{"num_hidden_layers": 12, "hidden_size": 160, "num_attention_heads": 2, "num_key_value_heads": 2, "head_dim": 64, "intermediate_size": 320, "vocab_size": 2213, "hidden_act": "relu", "norm": "layernorm", "norm_place": "pre", "norm_eps": 1e-06, "positions": "learned", "qk_norm": false, "attn_scale": 0.125, "bias": "all", "tie_word_embeddings": true, "parallel_block": false, "init": "normal", "init_std_qkv": 0.0165, "init_std_o": 0.00336, "init_std_up": 0.0165, "init_std_down": 0.00336, "optimizer": "muon", "learning_rate": 0.00637, "beta1": 0.9, "weight_decay": 0.02, "lr_head": 0.00684, "max_grad_norm": 0.5, "warmup_steps": 200, "schedule": "cos", "final_lr_fraction": 0.0, "batch_tokens": 16384, "max_seq_len": 512, "doc_mask": true, "train_tokens": 139700000, "max_steps": 8527, "dataset": "wikipedia_en"}
Each number is 200 + 30 x the weight over its row's rms, rounded and kept within 0 to 999. Layers, rows and columns count from 0. The size before them is the row's rms in percent of the matrix's.

# layer 3 MLP down, 160x320, rms 0.0499, rows 152-159, columns 0-63
102,153,181,206,171,132,202,217,197,201,172,205,158,196,170,200,174,167,232,176,210,219,214,218,162,230,206,222,180,210,187,186,197,215,160,250,258,196,212,218,201,195,231,138,207,209,206,219,134,170,160,230,199,205,192,207,214,178,213,245,172,201,172,205,176
096,241,194,162,214,236,204,165,187,195,229,203,174,190,208,195,199,236,231,229,251,252,113,213,227,250,193,225,189,237,183,190,149,199,159,235,185,233,194,148,221,177,180,215,139,178,318,256,197,234,243,196,198,207,204,212,187,195,201,192,218,238,174,173,171
100,243,197,201,188,176,212,166,251,213,153,196,200,194,221,174,189,218,194,198,177,217,187,174,147,181,146,181,197,141,154,224,226,156,178,254,79,195,230,258,150,189,230,201,207,220,224,246,191,198,258,217,184,176,241,148,213,183,205,146,221,211,217,211,191
095,215,255,185,230,184,187,153,227,188,181,167,235,165,248,178,158,199,150,144,162,190,167,210,231,250,251,205,147,200,160,249,220,243,217,159,142,271,258,194,215,233,184,192,188,237,140,263,231,217,201,223,193,216,204,143,194,201,161,187,226,182,171,166,178
100,270,176,197,213,177,208,246,239,186,185,188,184,196,184,218,198,209,196,212,230,127,155,227,207,176,172,182,247,161,158,178,181,154,203,186,200,170,194,174,134,120,180,241,233,205,161,134,153,181,146,203,215,144,192,199,224,199,202,182,179,217,179,181,191
113,155,195,197,201,215,183,178,220,255,250,248,192,205,289,186,188,169,158,166,221,199,181,187,255,155,192,220,241,166,211,184,238,233,135,188,175,182,208,193,215,170,231,218,209,238,229,177,181,191,135,196,179,191,231,159,121,200,202,181,204,208,221,208,183
100,182,187,215,220,144,213,193,168,237,225,205,180,248,168,197,166,123,189,208,235,256,212,236,212,203,204,187,217,188,216,169,194,157,158,234,228,203,222,270,180,162,194,223,166,180,245,184,178,208,190,183,204,203,179,247,194,203,171,197,207,172,196,176,175
099,262,132,186,159,219,200,188,233,162,210,209,130,140,162,206,198,194,169,211,185,168,229,178,226,184,224,244,209,160,229,163,154,246,172,168,162,207,221,192,197,202,188,207,181,201,170,260,187,198,199,134,203,195,141,170,201,198,209,195,180,201,159,166,151